{
  "n_layer": 25,
  "norm_eps": 1e-06,
  "positions": "learned",
  "lr": 0.00109,
  "beta1": 0.9,
  "seq_len": 256
}
Each number is 500 + 40 x the weight over its row's rms, rounded and kept within 0 to 999. Layers, rows and columns count from 0. Numbers have three digits each. The size before them is the row's rms in percent of the matrix's.

# layer 8 MLP up, 1280x256, rms 0.0852, rows 979-1000, columns 128-191
106:503496485524503496537478438508489506477508417446521449464471523534403571493499501486466445497507515513484481510465509537552477518421457470529471541522558448590492509405467488532449464521575492
106:438495530568501390412530493473442532536464507481524481492619447504480518521553453508440509545464526534514391540501493518460528539505434480541455482492468508483533531533550528492464528555482496
094:546436410586526538476497460461527539503529539447544462500460538519520516506498527448500486472446484480485546576496528554446462477478465451542533466548527528461595499477489504450523491536514510
099:561414504529453498465516517470481466498458413525482501529530537483554506498512481505458540490529499515539457560379506459371496492485534547408487591446571595488472548497519619504547434504527571
103:451506507537446482509470458488453470501494489517484482526481547569514486467541527524444510538532558480473428550506489509524480488465458516527501569536486534477507550467513583448452533470498517
099:537497472550493467469560457415451538462599506507529516537559546510447466470415482474523479544435532481491531566428525590502460481499500458458522497524579482502529571412535528474458443569522478
087:534517500489496477481499471446449514483456467532538567512579488488477508480495454545510473509535527498516583470522519509472519510475558428481462502474525457418497484434516513492513590521552447
109:488527459507469504471486465520573488532538540518547580518473491527523499467532491505502467507453524488464481604494478514433420520487544439478540525541479534535488516394493455492530500473436504
098:528485459605541441535486474472456462459439537481514477472500428487486497485540494548491567490474479504555483482423496468545454506566503507476520580532574558439497499456458511486591472491468460
083:489502489570461509536531450514564465507539574462586433473450496488487511512534467555460413465537507547518524528453541491524561470516520498496523462528449525505534477527449511465501454533483479
092:550478486494395499510486455456530489471510534422519541564484490526472478524550539469507466496543538457481490499551493534470414424521512516475528522511593502493487491489508499502554493534559516
105:445491492483467533549463571418483517554482518452479451593537560511578560504560482537461523468477516444551463513446476554464510514583511514485528419516553536468493543551492510477529500417482572
099:480482445511507443410474425495468532451397530410547465485559438539567540473479540512503495525508496505510459497474454529503537509458496522489479541484545602522471569510544551509506537509595456
107:476552453549430479546506444483523510517461509533570445523506504512511510430486498496478476490532488515465439552547547555526505553537454433555538502526522532460509509506530557488472548575466511
110:438546472498497500494520480471553465561516548514499460489512508464412459502556475498507509534478532512509529578483563446503518454509496546532508504495428449529522532494436484485521442495502570
097:493513512528481415480522519478451499513511530492463447483466491484558463517532509463524501530528512515434428533508529494533452451525531462462446494484453533499537532605533526510495466496489462
104:440521501520461465456428506559524423532443551441505479499565530483492475462530465527512463457486507483433502561433584450492461557540470514424491608568495550506490525465548453484527444553476505
104:455466497474496481532495527496464501485541529510472550506494412581494464518550546514544505559471501486537521464503479471511556542551544507503492534524469465545498546479457434470550444475438505
105:505471516575469482501485484449509499475550537492532454515496527564480445485514563524481398504491466519458498570474481539502483574489537521472531446507491464523551516475467538547569427531514519
090:504470516497497471437503404473583479489513502495509477496475413474513564499530466503433538523515552513465460437496514445545535440474480506543466488530494439458479517500402574566522509492518463
105:471538439587452456510449530494489508493483457499451506441494515468508452465526533463504534483471473505516493533462491482538400506476468505509554493523517521467492515516489538545491519580515485
104:462481490466443450504533498479468512499462470482562482463506473471471473500494439530486521510536490449424548535524477488477499535506433522481452510519548540496480584475491486533577509577530486
# layer 8 MLP down (transposed), 1280x256, rms 0.0664, rows 979-999, columns 128-191
100:534442533477439545509548518520456500576527535559447483516448491538509578526512501402465483552407521569530485502496494543517525472543464426485506467480517429413497566553480544465540507504480520
115:536541422519580488481428488481475522457542534540559513472480513426466374511493527524514478524489433457460499521482495510492447512430459484456495479497548451474481429446475544569482484520542511
100:591513520527486490551553431522563505581500552462509441516499496521485502497459464540526436475565468522470482565484504488445462479470504496468527451477483465494549531460457536490475493470550513
101:489564498564490551549496527544491623484547551454534547552505543480504513584447521455503543552471522596523521511471570480530544496567485431482546513551498541470472493544477535467398432445485473
172:458549507595509506532528509528435497509537537537503482498475555585489464456486535494545490568465448451518515531523489509541489485529428547472485583476469501576503516446433475482366512437545502
103:518444427458416523539582491537480465545506484490507437463484532479504446566394476551536479473494541471527541509500502507444484505494488482537522516508584529445458463474488481468585445407438552
089:493499506557473563497446521520615484521542551462463506422437457500518498583510513530535545455525486518500500425562532515524457505490486513470511524497473527540480451486533533585542513505418460
101:554396487492527551481476420513488514489543450515582507478509571546418462486471460472492463453435521517564501436490545523528504500524498519538437556440565499501507540572545533541429456563561465
088:469509461526458537458524514518493521515468540464514443463511478489505413508452497529480501447590453523444509540484445608544544547454594454501464460484590494533554506454492511482518498533527571
085:505464475520509476478488523470495535473441435507507549511546497560473482531512555486527585479462426520437470514545450527467453530409468594457435481517526508510519493458520476518500542496471560
116:472449479526444471547474432450526519480518482388518479492492473547494501563531510501522466531541465481502523473414520566491520504516574561534469568519531524504461494474421504529495479450538544
115:535497544455517485491522488492484452566563452496542523515449483506517492523473511436548465569552524537480469487498453523514506521471546457530454542577499404513467516617497482420498489492510505
092:529505527496529440442480532459466442463542563449520487400520552485510540489521508457460531504505513510532541518557412515481460539514476495510433485525549522528553442571506514494458593475493453
118:498481461575502461538553519534523538487483444479568509450543562560509551530442565423611556481573459490420477498492483494473426552509436515507460490474501529511565473504492450492507516490504492
118:576484443553482524501479520479517575473542460486508555522544481520552490534434465499527488506543494472468494475513504533542490415520528478459456515460541534547522442485496502518444504476551494
090:393494488587516467461475522496522487466499500559491478507451451496482507481530452562530536508545567526541504436512488427479564458409532477553489525467476493511456487540499460505508473557456418
116:509499441490514480523519470485452499471519523490501455494538503507523460459499513497490515557458487509532520529454456576521447479503511552506461469444542451596518506484439481484509558451450527
105:523517440537497509481633487488445501520507513526407479458496466600509492513484481486531539496438434539535516542578580447506546545520463489534405495518503558576514516464497495489508438494570607
103:516465417503502525499492497498515496469428451599504496441439451413525483530475507560509565470497527541511481498602519414425450435487456474496510546507456477611527523521485470507445541517517456
085:462438459520482471503478487514512451483511500506502558488510434497520497492491498507459468425434515570466502556459481541405534547467458530436432490531528505531487556454424550438457451515479487
107:522529446571497599511501514409451418527490518486518485456525463532541476503457492566544564531551501544523377545572519510487455491504552537532539534479485559480511431508435461507556494417588477